config.toml
num_hidden_layers = 12
hidden_size = 128
num_attention_heads = 2
num_key_value_heads = 1
head_dim = 64
intermediate_size = 512
vocab_size = 1024
hidden_act = "squared_relu"
norm = "rmsnorm"
norm_place = "pre"
norm_eps = 1e-06
positions = "rope"
rope_theta = 10000.0
rope_fraction = 1.0
qk_norm = true
attn_scale = 0.125
bias = "none"
tie_word_embeddings = false
parallel_block = false
init = "uniform"
init_std_qkv = 0.0486
init_std_o = 0.0603
init_std_up = 0.0695
init_std_down = 0.0695
optimizer = "muon_hyperball"
learning_rate = 0.00796
beta1 = 0.95
weight_decay = 0.0
lr_head = 0.00763
max_grad_norm = 1.0
warmup_steps = 0
schedule = "wsd"
decay_fraction = 1.0
decay_shape = "linear"
final_lr_fraction = 0.0
batch_tokens = 16384
max_seq_len = 256
doc_mask = true
train_tokens = 122800000
max_steps = 7496
dataset = "wikipedia_en"
Each number is 128 + 24 x the weight over its row's rms, rounded and kept within 0 to 255. Layers, rows and columns count from 0. Numbers have three digits each. The size before them is the row's rms in percent of the matrix's.

# layer 7 MLP up, 512x128, rms 0.0697, rows 56-162, columns 64-127
104:192161107175125144149160150115106120138154147068103154130150129105135106131162134212156147109184113158164122107126108125129116138093115108094107127111140121116124137130130154143125113123136136
097:146131116124178135129147091104114102128136154113149115108130131140104172122132140160107153114111107167149122129142137122123095115187092137134160106133112124114104103100107131157135105130128166
103:131164104125080105097160077116112104137162101156142120109137123144152143101132163106101132067139162108151121146103138131103108111125083130137110117130089106138096153157134129127110150125092118
112:116106130164098141164131141158120116111125109124136139130123127164152091098095117151138171102123134108132129068132129161152117099164127122081110101117106158170138147107144089092161132159131150
063:135113082145176094186143157103124163145140158130137143106120143149137095131117111165123127123166114124129113147132138075142095090061138139103141141141145157127125148143084117110088101122121157
105:099160084174114152146105148114159111124098148147171123131168114150112073102103116163113125117149115129139166121109107127129097098112125125102112139127108114103126096154130110109117122125170137
103:097111142147123156160167118095110162152143094138106123113135098149135107115125111147111137111106158092094124122112104158100136118165190095146116139110149155115151194105143128137125127107110152
100:107152120130150145138120134145140152095129095124122097122109188140138137117127131130120113124161129081113105171184147139146113131115108157084141128177157114085134138142115149130110104139117118
090:153143124121168175138114139139116157120092114149180103131135155133140113125102100150163135126123112123103106114160124104159109104123112132130154112144130135133129090155169162136137125115149153
104:123122159101119103185097096176150129089151110157109144144136151126155109141131163138115130131116134156099102139139089119102140089135154133110121109122143111157102135119132106096168151112092156
096:163148154116102172107066106088148092158148129137141141117149112132126143102163079125114074099111139105098133104127121156091152130109138134126133103140091129129085130164133108114139136172100133
105:169107127117135124153134132133100147144141121149100163110154137099145133100141128074096164107127111146133118178162136088145124113124133195095150143110122126093100142147111164133130145110083142
111:156130158163122136171160126148101113166130121161107124119138096115131103099086142164171121159151084138157126061165138132123152130120098136144173121114119124127117135129121144101144114080150152
110:141160136157092198170090086154142177157148128106102125116140121154148140087123081137155108123106147096105111110148164154102132116110109139122154094149109109125154122141132160096161136176122100
087:142145110125122131141142101123092127109126154150112124118138145118098086129140204184145125178144164132125158154150091127146088153138139155135150170085125110130107116092141137123125174183153165
090:096123116129163101163147112122139120130162074140134151152105161110121139139145099141147120156124115115125146128174080163144087098163117111135123151121131159081138132141126098168137139142140137
102:137167083106126126117169109139178128139086131140105125146124141147086130122149100152152141121098137140159167112122173159196133161168116136132123110125110124122095145131124134085119165125105140
107:104130156202123109136167157132119080116142109171103133124146125145135106113148137117151138106158143155113146138132104123154180117142124170128137075168139110092081106101161141108116134168126154
098:155170069152152137146158118103142130154151100125127143156114128111115127151092135120122160109130129138138085100148142134141101111143090167128097094177131098170123148104138088107162116099116110
105:092132074162140161056115138116109112141110151106134140119160097118132126163154123148139087133141117160128110143090100156110108111149145165122155093111137093151104110100127154085130170157131147
105:121138160129155134119098135178105110113167122132141122146102136134119167130168118090125106127128117102086116122124102146094124146114107127125106138167115100113103175083147132175097113130143138
104:150120084120158114105152096141127194126107141153155129118123153156150140121104154071108114142142112134154074113148104144135156155075091110120132112093144129169095124141142095120156138175130147
108:129142072167144163142135116104140179151103097146117133093152137109114088119074140129130145079110085099140104130148164145135080082132154131131097121122154124178098132102129133100111138118121129
108:146138119162107092096127126142123150113129137102128107116132088136102148133123146091140151174131178093110137162138110100101169114138151145145153099115143105101084120124151146121119165108107135
101:139133127102115140072121124179090116106152129080138152121161070169123114102124137128154157122140097149148113159136155152161125128174156125169096135109154124135095121120145184146159130141157112
097:092169137159144150114149128123115142116150133114096140135120129127158103126114137120103109140127130179119157114152097159160157101134103135116125102190160122129090138133135119122132181173131155
100:117148133123115109150145085129144119095155141106135118147131140075116092133147154141126155092122117126133136146128141086132131135138148131129128140149186120129120235108178111158140142180128139
097:128114162156139121111168133145141121106102112088140129130131175169141143143104099094138157108089178162152137109124115130145139132122133143147123070137188129182119109072132081115133161149171117
104:119145166143109118142134151092168163118118146147073092117146145106122111106118120115129118131119133142152134108135120144102111110128130131120107126075104160139140176156145124133141149147142151
085:114092091148098089147128102128115133172168094117135147101130123111122102152136098123093123127115136119129122112160150161128157142108117100127103147108112156215146134133140109136162123133114103
109:107149168116148146125138073147125153127119132115123179125150160130161138119123135105150152135089170147137115143121085159091128112079112146109139113101137120130103140112176151137172150177102119
108:130096108108090129149142120132150125163100132144087126111134126169106127123157082107102182109146099090111144123133072166137107114109138106106087107132141164158142130126155038095172167136161161
104:126145133146136139122169165136121097123129108125107151121143124138133093125112135090083168130098107164127146080117148129164104097118134131099046093127121166155108112111158121111128121141102112
104:085113116105136124131124121133128140189200101134153183158142146175173120120170138132152110144150163110130134119127108114102148104108123151141105124120111116143108102118125115153146091141131139
106:105141135121168172106139123122143119160114126171132114184110126140164115134162128099147147108143126092136159169136112122109127125166191131127141096117158138155098111128194144141167147139132136
095:140143128116179133140124156114095188133124136134104133128120139129141127133162082144162077123143127099136101101140102146131093078137136128102131153124138134091148112071112157162173165140178136
105:138142129123130178137156081149124163137091119139080107139163147158103158096097086126155087156168137142137111081141127125120093146108133120130129147078135118130095117141160151155139145133150163
097:130133106095127146132136153123137140138144171151118143121134140125134084165132147109153089133149138137096077151141085168090152140190129153135148102099096125118142098126152160111110153128120103
091:103141122131151156148082083114125165136125137109132121157138121124172089128104080159121121073109147137119101120105106145137165079113131138102182153123163134122100097083104165111145124138094151
085:090133150107144129138132142118141127080106119141146174143113125167129134162093138153081131135111126158162103132130165151146160140135131112144134089122123146148123139157140139183117184116178114
113:152119123146092137119105144140089122117099159136126148102139141113130102130053122108103135093119142108132117088119129166081098103188106141130133112122135121099134164129116170126123153150141122
097:108139123148143112170108154108117148146123109140115124080110129124177135123146151104094099162151115112152134136120129112135150100086117133139130156078124138094096122127130158128121113111194151
092:135110124145138105103136092126169134129096110131128126121146119121105083110200126120118091122140122146154125108146108098083162102130127142114142127123142142116120160133140100122154157105109129
103:102131160106125152097131152140163126133097118108128130124164151134141148115144109114139076104145106163145106121105122135089132135090099122098124152157148156090137166143121132171154167186182127
097:127137110127116164123128107121168143117147138133067153137132159121129107177167158169169134154165127110138080175103123102117126167123180169100149147122131137103107120118125149160163152180134127
101:134119126119095119104137150122121127115136142181141118075132136157087103093100102147155131161147151151138139135105125116133107084098101139123108131095166130132144149076137095083174136132111134
090:121086151146144088135098119167158145122124122148129111156167097151121101139119174160126138120104148153058181119122094152097150151098121144163117115082109120125102123174136117168133113108127109
083:166115109092137104162133160103159100084091131122168129134148170117105160150139163120108139123144138112158125121168073180101106159139161142121135124095153131108108152102149099116104134125117121
079:136091114125108079137135128144156146142122096107143119142135109136127108140143113139136124123128146098109130091145087088098160096129142169111136124146176109127093121102112120115165159109098138
109:096119127137129112153116113114096155117149094095139153118157144151111126158138162119145150136166085103105100115163100158101149139120142101127141138144167138183133158098173110093118127169152162
092:106152072152123107088127103123155128152108109163170139158115159131121084129104150175086130139123101095147138081141141137153102116150137171130070133137145093117166121129135118120062121174097113
103:124197106138135133150130095123092104107177123125152132116131144155146105140132109123122182085125099125147148105114107165166148162171146147127137100075106160107111105182154115173104169175139150
094:148132140129117154132135133127076158136111135129085126117122151138090140109121117114154137102159091140157076146105125158109115117163152152156136135113129171127110160110110129132151135092129187
105:100159123179117093135123123115144120108121126152140148148117115162118169112163112153145122172178164151124159137105091145170114084101137133118160124112129143127109104122185104106117157084155178
107:178127117143113120161158167167120135113108139097097149165136146099145124138123105174094161142148119139121112122126134119114155135071141103131134158115153131077125110158139099156132129113148164
107:096121113154150137127120122138116129127082094135101141085180147158112138150154090162155127173146124137123088121148171103165123110146103181126145107112148103133134147138163120143151151155144126
091:138176113124115143127098115143176119168140175123163127143152132110160108115132136150124129131125134135180097117153092133081185110118085143093096155093129156130127120152110104166141162095135148
105:138139126117132113139101119132150100122130099112164108121110135135106113110128177126093153121115138167151110121134131151107126107169111079055092112123150113082131115107148103136150117126150128
106:149121129137119120114120148150101137113117101140146125095085136175147146092122130073153144196122141131127084160118074176126151113169176109136125137125139086097115137135111117123169120109117142
105:141145103109158096108158126117129132125120163146152125098137119115106116135069143156094098104093150111151111131124092133117128107059119095117167133141151083122109156169156131078088159118132115
107:088142138172159144136143094120194132126128081112147124087163131140128105120122074165084101133056122159131149122126151124128125072128130155112135128151129102143134123118149123125128135170162116
102:151113131116148150110135144104116165135146133105152153104144130096108142145112078141141080114118085142167158164150143150092134076126096148146119166141112123119102105107146085110137143123109136
099:161147121123110161132143145102098126181095096183115139159131109103158109163159122148106150103182101095096082127132091150168152119140142140153138146129154143150133155105157132110164128162137129
091:164172157145175130115144150129109135112131108127123113128140129146082138143103159144116155069095163146168136131095119093103162050112127118097119145161193109130125103112116120097141079110115084
092:151126125131154107112114084109152152148096111081141139164133078140193143127148129145119148145131139116123130108181082098116091115124117139185114093099181119070133143141134147122150134122102110
096:181115117090104149118087136128107110113137141124097125181163186128116145137107113155139105148157113147109072124129077123104114089124123145150128109126138145071168145101118080134172112131127150
091:142102097109117158117121138124130119150116156142160158130144070149132146091150171140110143150077106121164145112150121157155144115123075126129157115113138143126091122147143101110125134129161158
088:106154140119090119124128144129161102125137102152143075116117133116182104132125121108103139169157183090101145098094084148157135111100135141088126104094121134154113115127138167101160161155122135
112:079113135122134138154141148103127162107153112111127100125167191126152109063154147131101139133151128121105136103104078117125107099169145148104099082104131128153126166152112138130142140129141111
084:171138141140100128093177131161140110150140123118113130136149111188057170103132081113116107119131113144160121163119142165176132151162124123154144136131157163141122129157108082115092135094118143
081:135116133119130108140124112098143127125155093129115092090143091124149114166153151100146163120141089137150083155162118128148162110121153133060126095148145157134114138090125147100149110116132138
105:117103096131176128102142116104074140144077087093060152105126126115116138133127110172112113131170110153139140118161107145135158123175155165141158109096130088168092148123144124131154118113124124
093:180117077127111136124125130099106126076119136076102124136159124137077136103112133146155107127100109111152133127143146135119131142117108130117114142117145118130149141153146128107144112142106144
106:143112124096160134147107125146118145142124104182126149119128127107130111122182069140142151112115137125114098184150135153123065119120171114106151135115118106129125153142104076175157134156124164
098:118126137150137105137119099169132184088152109103144136085128138128120168105135122095138149132114134142144149114149062144138160128128088114105090181133181138114089121085126130106101122124127120
110:104151128076162161123149136139136133118111080152150169159158157170118141124093125128145117103139097138100101157120132140119072118115110153158171112103151134114115131101154117102126102148121145
109:118107066136128089150141108102093137132148103094101144124131140157098082120142091149113129105133105108101123104104124170132170086144136144137130122128160154146100152119102141121126142108128153
101:143099133152145125117148145135120137140123172137098128085156160147100139147145098084114150144126150124103127086172135098152103141170131138138118134107109117095103117138114144116107142162167118
098:114163160114074136150133172113145152121122122128152142128121119153125089122135117169157157115164142147112084140099091125148100110152097151121159176106129142173125121129147087156130164136143114
105:129128089198134118144118159154105146145149141133110162158124131063113087154123149116132097153135127165157088117154125175116134119111136122116112103140136111077124111134135141144153114081120135
098:097133128137138152117138117088101136090148117098121126125179132168126143149122120082089103119125125177132143142135119186085151115116145126106083118127159158125086138120154092109120117139143113
100:113101126102119110090146142135160173132109130132106098112161149182078145110128108118126176122140119154152129136104128087135138144162127121176122151112144110166145143116133127139143119136121132
093:130134125127116130125132133122150122159170141145128137093137120123125154154119147110139164165118107123123179119153102175113072067135110111126113099122131144118098105120155099154112159160117169
100:128167119130153129104132115094086129124127139156122097127168114124121112152117127126069124156168103133117149116083126144198121143135109127142073149118166080188070145141131122120106140153159175
096:141111095120142096132117129101105139137140113093139121160099116152133070145134148096131121104131172135154141111156097128109117084147106154138127108138114158134076134130126131135191130112143120
108:122159109171102151139106157144124101142101145123103125133145145130116145125166160141088108151158127130145097108149112143154181149128143180140134095084122131129112132119131104141132145147118153
087:107118111132132160148121116115134123140136123100112146129136118151153123130082129114113117136134151101152160091172075143145112142131090111171148111118138159117088192147151134116150136109118162
093:166145076165137123105161058135116143122140121109088121115154131110119112136107161123125146152103077135140117121122148134152141102152126163112110141152184133143155130158163102093142113130113123
116:154158117134146128120123164150141125125172112151137135125122139134115156111117123123118126165136129132141098149147071135111171127083126132126136157129151129076120162159154139132151112123174137
093:122136118137124079143103124138168156118099115133152138126160124137147114137142121123127195124148105127154135152100145131130092135119145122155147150091204101154134104103133143174083121161184131
108:153135116132139166108118152138108148137157092093098167123166116129141114184084131123181158113153141156117120123133130129125170057144081136144138155089117133136116103157162113106105171109157129
104:119132121122102128106095111160130161115122111120108148107085106103153172152090136133135138147159098124144120096176109089098166121108180140100090086123125178103081144150132106097145134151100156
108:132113101167101139088147108137120124129096131112176153117131123146159142178078147089141148145151131100132115066139125113138174117117123141132100125125169113136123154125153159132147136154127103
106:169144165115133157127168134136078118130152093115190191109166134125143137100102147132166164117135127137093106115156106187123151156113138187120136102130126132102095108137111132114117130125115143
098:094088156117141208128102117115156132122129115140164138096141157149139124133133112151122078153124148094140124130148125177137141133153127126093119135099144150140150145159118092171139143097118104
089:131147137113101136118089148116124120133142118166142141152112130140151128092115119123167134127166138108096115115122132119106119087155111113145155138117115202145112125074072102107192143135136155
108:130186130076119148094138128166132075142109129135108140105135100124100127139119130120132164147131170166130151109129131148116153127173167081144115166121158124099137098114143102138137146129140151
105:171128155142125130116117126119170151107135127129102113140156130153079125112119135152173148135101125152144122125163100139142114126174114095178132125083138113157122113147140113114114123123117118
095:116121102145100154156161139176119109092103155115130113157139142115156102139134141163099132145163102075105129125127129192150102154151145127100153072085117106107126153146177069103122129135131131
110:095149097138132119109134115205126117155138118146126117146180104133146159134115092123141106118180105119130125127114117148101076152125116148136073116122126129129150165157128088139142133163116161
101:101108121149145114154145102127133102124146126162127155114167152125106100116151121082122112129125111118077132127165100107114181128141144103120154094113127155105125137121127153115124115141136157
104:131128132088124121112096069162158101092137110136124092117146102102139132102135119146126115109121094168129137109200120127128163116156127166170179121103160162126123165111151101118111119104078137
092:070154153117156101127153164125102127129170162130139159135117140094116153133113116129142141136153128120103170152152089148136124124103091125094172131109099146146110101086136095089132150119124185
102:127137113118113103110118162150146146139149145095098155118144129108128094140142098118083151132102112156119113123096117134114136116130142136136127101104129192153155144134080135159109107139141092
099:145104086155101152131131055136144133096163132124101148125117111148079152129134119118137104153126144076128101140133134145106115119137117117118108088077150151096141148116149101111108123136167130
112:101127125132115142140148129153152144094147140131123171123134171141103155099185167157088097125158119108109153132161107124170135131119156164139151148148146090105086097116140149162119086142135139
087:117105116153144138143090079120140102146164139092121156104122150193160144138103117131143157151157153099129150117095115119097109107097112082116140131132124106141150121123106105154159163114158151
# layer 7 MLP down (transposed), 512x128, rms 0.0695, rows 56-162, columns 64-127
098:113091167135142125098101137154150163101132097145179153132131109113151140155103126095103172137133109071130103134124107108132147162117159120154140143104111160144120120150138100123154162094144160
097:126173108168099145129115137149121145113141116173138140112109106117169129095113072068166142111153173131130136086097116133121144130095141140119084161103131115108136111150142122091130170166122122
107:099134114095164149158128141152167101111096095162141145146097116134099149128166134118128132142131145147138114122120113124122120105078146116135156110150124138132144140150112126103130131127161128
114:151167130125127125127100175110101132162099151145133131146093124091149119087101127075131117140124103092102095135145136141144126155113096134146096134125094135121096101148123149116091132114117130
061:151135099138112156106107152124119136099164096170145148163145101135137153125173108138139105106132104092113136140149085142127090149178150143134120115093093126145106148143148079135175123162119107
104:106112121089136077113128124111107110135099129118088120153120118103125142180100110110137117140135162149130145147127149175136086126061134118159173162098118101133139152118118127133164140136103118
103:137137158164135130135093137154137126132076140120154100153108133157108113141132132115155126187114133111126121119117131113176129103118138128141114093138138126172122121124127128115186096113141117
102:125121099137127111155156179122115169188115128169152133183131111103124131156123143176129081111125137114092128142095146166134116159122104154131113137162114147181075087144098129148118160155147116
090:126131113116116113094116128132131152119144114153123146108153132106127116167123167077095106102139149080102077110105152154108144087135092146125149140131175111143118155115077126108115113123111110
095:149126185170153122123144151115118139121116104099140155166129119134091100171119059105120110129098136099149134102142117090157120120101136113126137188131132140130144104123147122115129099116129115
099:128119111119141129173152108150163147147124108103123071150119087116149160157134153111141134180134123108124160162131127134193135170125082130100090121153178118155131118131117132150115126107136137
100:131096116138159149122146105130120091089094121144090107129123132155126127116095174117138122121128087132089116112117079130123119123122148134105126165111157127124152114125164136109087121142123108
107:132129146135148090126111108118168114118147089117110095143063145129157154102104143137132104132099103112154099156106057114120127158148138054119137110142132104133167146149120143121110149170142116
104:113140120083174157128112163110125120127145122137155168112115119100070082175144134128105112107122166180151123154102117081105135167149111126124139143120136138141164088133145138108107126147160153
088:134157159124084152139117124160119161136128105093097157148129141173125147086119097104143134095116144086142096055142167144139110108119185121105130100155143152153140123134163082115095086129080134
094:145122147139134102120149145146126120133110061142159110086159077089149100123097123139124113112132172101127124092118159118119143092112117110116144103135126093156092148131132134109116115103129134
104:105104143122156153149109137153110115108159116108065159111150077129145147111085134153152127128121126136123147143157147138079097107099154110159121121191128136139142129110109157169149113125187178
102:132076123107120104100153101132140114116120115102110115099106149097159093125137128109088114108100118090128115140110131123149128087098101077152133219120112117136168151170106136119153140139134115
102:125087153099119137116114153096141123117096146110057138099111137133161100116121147116100142164118118141135171133102094129079139151131138110139162166087140141147108114131110163135152143129116137
103:178138111142114110163156145153105106106157165142165107118139142110133122096147094150119133107160126121149132118131107132135099111122132114179125167137166128073176084110143081141158106145095132
103:146146117079141137092109117133126104114113177126141111146144115131096135144137181126116142119107151183138107146134131156189147079139144131125118101136178118138096135173086148116169134097121127
095:102109104128114116137131156154098140131110157070105157119144112161114095140157145127138119122113144120105087160089132130122085130111143112135124146123134113105159111146144128097135154159108163
102:165121139094142148119144103087171140142115141141121102119134110127161104152138090089120100131100089173131130134108118120121137108100136109114133160118125087134143118156140152136129114142119150
103:138146120084096139157110153074137102104116119083084107113117150149128089149092092119144140135157134106108102123102128133140115124139157124120081110111118134175140133108121090122086140121137125
098:100132178133144117153136126132121152158133138145144147148138164139110165131121103154115090122119130099118133120149150147134088085116083137138124122136092126098094115123102122133125163138088158
099:108124137149156102093087143109137110112102133132139168106109077134104153130168086167153113108111129112125111111154155135120085135106156107116178165137115126116147108141162160114144074105161127
106:112181088128104116120151122101140114101112132152055092144146124110113120093137105113133121141150118110098123138086109145074118113113140143124095142108133114118142084094127155117118118113081136
104:081183137114120106088104152130156132130146106137146138132121129124125096133113191147122113109147122124064097156132162122135134151154139116110163138137107150070148109159077110124161116161151156
103:152118119142126113174113151178132127138137119136161130151102136114130123149142119104129119092124068128110155132150133149123129104141127106158125152130086123141161106151143149115157161170109136
088:132127100158106151131142107106115148141131150154144074106161111117096102140136140106129179125132128148157139140149127091180128102123120134160141115105127108064132151093126144125158113122133134
105:109125140164095113123121168154088083135100131178143082123081111125102075095071148113109099087156199120121141133126117105154131129112164154161115130131087146111118123151181142104117125114113091
109:115145111147161145096096164093138100088169066130107162121130090094155118149122147164111090097115136144147111115121159070141144111079096146093135149131139151124107131086111099130081159123134111
107:155148108123141146102119108100166176116169130150103110126092116096099112144116103162163080102144138136113133068142199157132105162149135149151162145106091150115133118103162139105129120142125111
112:132127147113124130132174119148153153101116131131172088137111136185127140114114125138143110123143131101124125109127139112138155153168125139125125119078177118118108140127086122125162124130101099
111:119112141105104098112124077144097126107147103105114122077168112106104130096102120157120142160085142101084106134087138131139090099088085106138144134126123110131144119127113155099105144123134154
098:139113165142129136103121082104133116129138103141151128095162102134079159110138181137141124119144132113121157130114147121125152155107137141175104152098132147102143146113094136126096119101135093
106:121081101120147087123142106127093128138141117134158133139123142089165105135163121142137162131153126102115146146133113125076097159105147084160095110138125117105158136121098127122142098126101103
096:125130117144192151120173105098121082119161093115140150137162123128154123127120130154161100151115138131125137102146120146144071134148111126111106088164148170115120125147122123100102105148139136
090:148119149141086141120161162120102144126161126144123118122140111145062130166139131150088127137128103122128147108144125170144128116121154149142100129171110130162130080173108082124125178154116175
083:122132101133121158154182165146121122114118086135106054115133137081084136107162143115150127127148136145075184097118136127120115154131119109161149119101108137100096126098105157114144129126078141
104:121125106103129113124121143113122093111135110140092139182134160111117172135130119104126157140125133104141133161079063103121105106070107113124125130115138144143115158096135144159115154087130154
100:130130149106152130101144188142137109116153149154137151141122140153157108067153061127175101102108129171099119100176146139116126121173128144108105114127117097111115115140103115122108080116071128
090:096107144126106124125124155151104128140112141153125113120122080154096179079166129112127126166137129149127133144147169122117151170113131130139110114144161104097099118164126123099117118130109129
099:134128160148113155131172095137078151118128136098080147152136132112095155078106119147133119101089113164119147093157122069138172097146156107168146129124138107126151156100100082134147117117108116
093:151100103154156151132159111082139120168128133119155147115119095126119131144091117089083133113094115085153116144122143125101100099109109126132114078117130125129103108089154104103125119128120127
097:163145117118161153164104102143136118147102096133147194146088124116089155134144131091165132116097128127151108149168138184114158152147175152123150132144106094135121164116128134135121153136123122
090:124176076125096169140182137122119165140144135136105173129157107130108166081124097152133174128140150128144124151156125118116119114157109169120185159161104132092166135130101110123142129140132135
078:108145137178132124143142074138158129184130138136124150109150160152132087113136139141104121134110124118074092129123182126161070085103169120112138138087110097135169151143074103170104127080128103
080:128170119099148144137141131129142105107139128137112130134117121142118145118107155115165172146143137097179109100104105126159132101167117115099136131124137104109146116130129118129134104142128139
113:120130116123114146145163105117131097191159137073120134105137155122149102096138124163126118140153164128170138135102165160133113142109136148072130138107111135109148157142139157111159127140144083
094:131125141145163138122109172163094141096124149141090127128149141117172154129125147127118084106121117210128136167125121115094163146098108100147126141083145138099096152137138125180193139095144148
098:161114072123120134117124095144163145125106126139093107132104116096130120141141144162081078146130134082094147126175125138083162122121129145085133113179139104124122143089091130120126111159131102
105:170125120112161089131140108168149108153169110132128131126149147148118138131143161150163139097102169125109145152110186132158112123148131144083096155174141126088124155110117159098171131186101159
099:160139122125133184146157117134090084161142122140146096141123117142128164112134125102133102148123118154152085177137153107128113156122096149108137116123117117115166120135072121171108125174152141
109:098075127134114167125113122094103096125141128085084141104081108105117105127156141133131125176157090146113169154147136140122114114113122111129162126103108145082145148108140145103123149129187115
115:100126136129118100123167096116119136116102105114080137148130099141124116150144115133127120140118147140129144099128125113107071119073127124152118162145120127196129097166077121122131141074085143
098:102119119140148144171156133086140141109117092138126083081142159152103114127151121126099138109125086143098160127125130128136112172124127164158140140103144129088107088152138146058141146099108144
103:111085136153088165132157113144140161152137146118113123115098142143103124128149085159129114157141111132100142101132150176126098115119146162178178140114110158167126139173092140092126168151116132
103:133131107127108105164165115127103098149116124103096126137118107163112117130204113157089165137150162116123125087114111121170104143084084121103162109107144175124121105114086093104133125126186112
105:128112142136132145104080099156100131146122102146134120121135103141147165159143147114122167124168133101105177116090099118137165131155145173118125105135122187122114086116089120162146088154144093
107:126092104110137148127122095139140137147124171132141124126114171146109120121170152125122177171135161126132124099161061155135110168114117093066164125128130125164129124121121122144112123114086151
096:145130136158156153124126146184114118145154141112108140136107147120120126106138166129111124156127089109090104182140122108135104130120152106116133110100113115126132129110115107169121152163123100
104:103118112128153105096150094127165108087143153097111121081133153119139124110135106153141094154095150132141126137124137137091121149102149151098096142118092095178176098146148108135142082166133161
089:140173179128085134164130150076152130122107087119129139109127128130144128131151091120152087137172118143161127165169121128128131117147134148164167109127122156128125119187115138103154147136113161
094:112130165119159133115106140137136127127116077117153151126115163124093109129137115106107124136154176135141143131136126122087162134158159126112160108123159122117157158187124102172113123150182142
095:150140106129105139131150122167168104170145109122124168068153130136114093103133144115179119134117191161101141099096126128122150154132152158101152116153194132107110106113158134095112092125147122
103:165151104165101168091155098130123136150140143116135154153113142129117125109120103113163104115088112123155098131125131176122094106107141184117095125136106128119148129132121105131177104184119097
087:129120065160135181116122138180112144111103125162107140091169112147095125104096166127123168116131142104108102139124155138117108112177145125127154120126135139136121114118136105131127090120133105
105:167125159178108094098108111126110125156136134132167172119137099127152127130112174167142138162131129108099102155086158198127169071131115131113131151118112142156139119132109084156118143121153094
082:100155107098159153163122107094142174117120142138147104094128139124100153133128148139159145145116132115105100161122141160101153122147124132132075154162121091090123077145168158111179132117097112
091:156137118116140119133090140151134140114156130157126183138111127138108150133158125144157130111146139104070150073118106137096104155137158132137183157111118127161098114138125137108144158127142106
102:143156103125136116096129134119112086161139136105175113112104152141156092093107156119157197142122116101131111109166148137123113114127109124142145151129130115086123137104086123090129152088103107
090:107103115099163085114125125168160137114127125175113121123132131118132168161132098120130146147167143154117113079151135144118129133117122116132129095126145146101128127089089159073156117116136138
103:102106109135151146151124129095151143102131140135136146081129143152142117114140125096110105145110163174111098117121176151140126105143129096133151112163129117139097147122120104139120124090151155
098:110126128108117150133146116131125121148158157170091145120126140104091078119126148148137088149151140068123120111132175145092151149084138081117122088138138128145176104114077114142129141135157150
096:116090148150132145164131136142114135188109116103124066154121123149124150091136144095118154134117105134145136142122154129179150159162096112163153136123105127170097116160077144125123171145128145
110:134086123116140168146136143156126138122132146126087124149136115110162121119157078129138172159145102129131133137128154119106094150108211100135128114137137124146141107110103132120069104116141124
100:112131098127115163104108147156138166144142113103115146155118139128102118072099107179119097099122130149153132119118131149092145095127107113168156173123184065124137107098146179121131125168095131
097:157098125168158107118112090112114117089102099083085117172160135155108175130131098127094098142126113108162104126159141124120168101132130105096104126135163117125106128120118110103135131113126169
102:134120163171128094128133127125170094100088112157144146133085107108081155118144090115147097120114098103118159135104152111143156089123123138137130093161127118115134123142138102173135145145103112
091:132153142162084164179140142132112146202087135164138112125095108136156061136137113145114147193117100100123099134117125092132134085166120141105161115068146073125120128104125093134126100128154111
095:111128091122153155160124142148116084118181125126114169113084117099138121149090148121151095147133135100108157110144111159092118087104122172085123079125105157109117125111130132114102144105124126
098:110124125147144111128127097109095185114129122140113140122123117198144135097164118120133121131133131112114098129145140130133096124086119129166139113152106137102073093111131163091108125136186096
091:124122133153097186072116104133092132139118132104136171142154143147136110136136159121160145113134135143139161161165143152124121108148129148098161154091151175084089122119107103102123121139145156
104:115162131124078114126115103110131115140153136162156115115150137134135138098124080142091123126123075113122106138110171111153152171150128111126137182112154136125171112110115098137105140126111157
111:165137151127119065123079144100165090150158126138114156110136126098132111104149101115076147095121134113120129133179090143120142132152110147125117166128133122121162112153128153129129135125144095
085:109136159132120119121125123125141123112166115111128113113155125121090150140148141150105140147131142154147131156083140118134143090075155133159096131105138137162139119146110184114116148143140125
104:148153119133130114115165138106111152112083117092155171110175131144182154089147127149134089106112137118133124128158126102144111126130090119103138093118141105120066078113108142093136117115115120
109:129091126137160109128123139126123159169099129100121146130125144144118168161125121105103112125151122180165124114108152116133107135106142096116118082156143137136079099116156154145131128123117116
097:145136133152133153161127139094160156161150113116116138088118131119124082105135146173144143112152132107157143110118097125075103129138118136122106125105137147121171153102142096169099163080084122
104:111159162104122118149099130122105139106107155133136101113151145153140131160175133112108142147109155116126161120139099097103102185129148143168155084127148139133157145167104120114139083175157097
108:157140162117124151113122125155118089145118122120109091127132118152121124174115167168146120203160138155096178132124130147144112168096118127134108120168131084136167110083145117140157136132156114
125:146114119123129112148099142118142190152106163069108114120152114120139124135138111170115149131120118151141129166211141115151154118141144124119101129155120155080102137075146185144115108106144109
106:156097124132060130137127153125127136153123121140151103127128113147118106111156094116127147156124101157149120112145131111139131148132163106143071125144150086135156134117114157116109163129120148
089:151119118140115130114152140104086112107158139096110138152151103108088106141135163126155143118136120088111127141098118141150123134093153099189137092158155088117101099071132168146127115090117147
093:108128165161135104150128131171107102087138109105152147128139091115127126135150113162149089134084091121162092165103114139126201128096119148118159128113154128137069132101109163126141160104098141
118:103122081134155128111135142146112127131140100123169106134111128159151171147111123142156168136137119116147128129114126094093131103089103155094138112114148134150081161175122130174111144177160137
100:108092150127157087137151130120124156136113100120137115125158087144154154143136143138179113106117110145111115105156145110159120122145115152140099110125121130107129165167161128128130128125089086
092:137101123115137102114098148134179075110132129111096128132140124127125118135152137112133129173105157081123113114139114146181152122149111119159110108119142085215139123130081134181122147121134120
105:151090158104133122156108138067153148138141150073123100071113171142088125163130133130119129156119080101121101139144103172096128130109085078172136122106101132111126118108122152112133131122101103
100:143129098136083149124146064100133189099129116090116161087129107156124153061098109154124163149113101100114110132128102105158131110111102128083089134112143120121141137140132156127157131137133115
103:131085121128130132093130128117095142069148110130119118122088095100122099149140134129120120108113117106108095110113129118095156128140138156174105118104130113096139125133168114168119127099141124
095:168107112125150139130111097162139159103139126143093155139143093130168095129116148177138091139152081148144142123136173127106133123169105136137143127134079105133144094131106139141118097110144141
099:088113144084156106133112080153156138146142143134139116125124146154101152142162118142102110103133147129126152138190105129120129134160124102120146124132119118104081081123114143118110119114120143
098:139130110125110123136105169159111165151128154144159127107090150092154076136121139118142127120114123100143111082105147129120148145127122107137102152120140134106094153132159100126124126140143104
108:141121126126145129165120120125122139127127132140104118122114104133167106113093129123173175136116134097123128134088126092121117106153134088147124075141129139106123123066138124106112104084054132
085:134128150162144087091103127124118151105175101163135134148115149094097086110142086127097091112119087114129098105145104152169123133130090104131144129116165152124124124157163117120105116101138094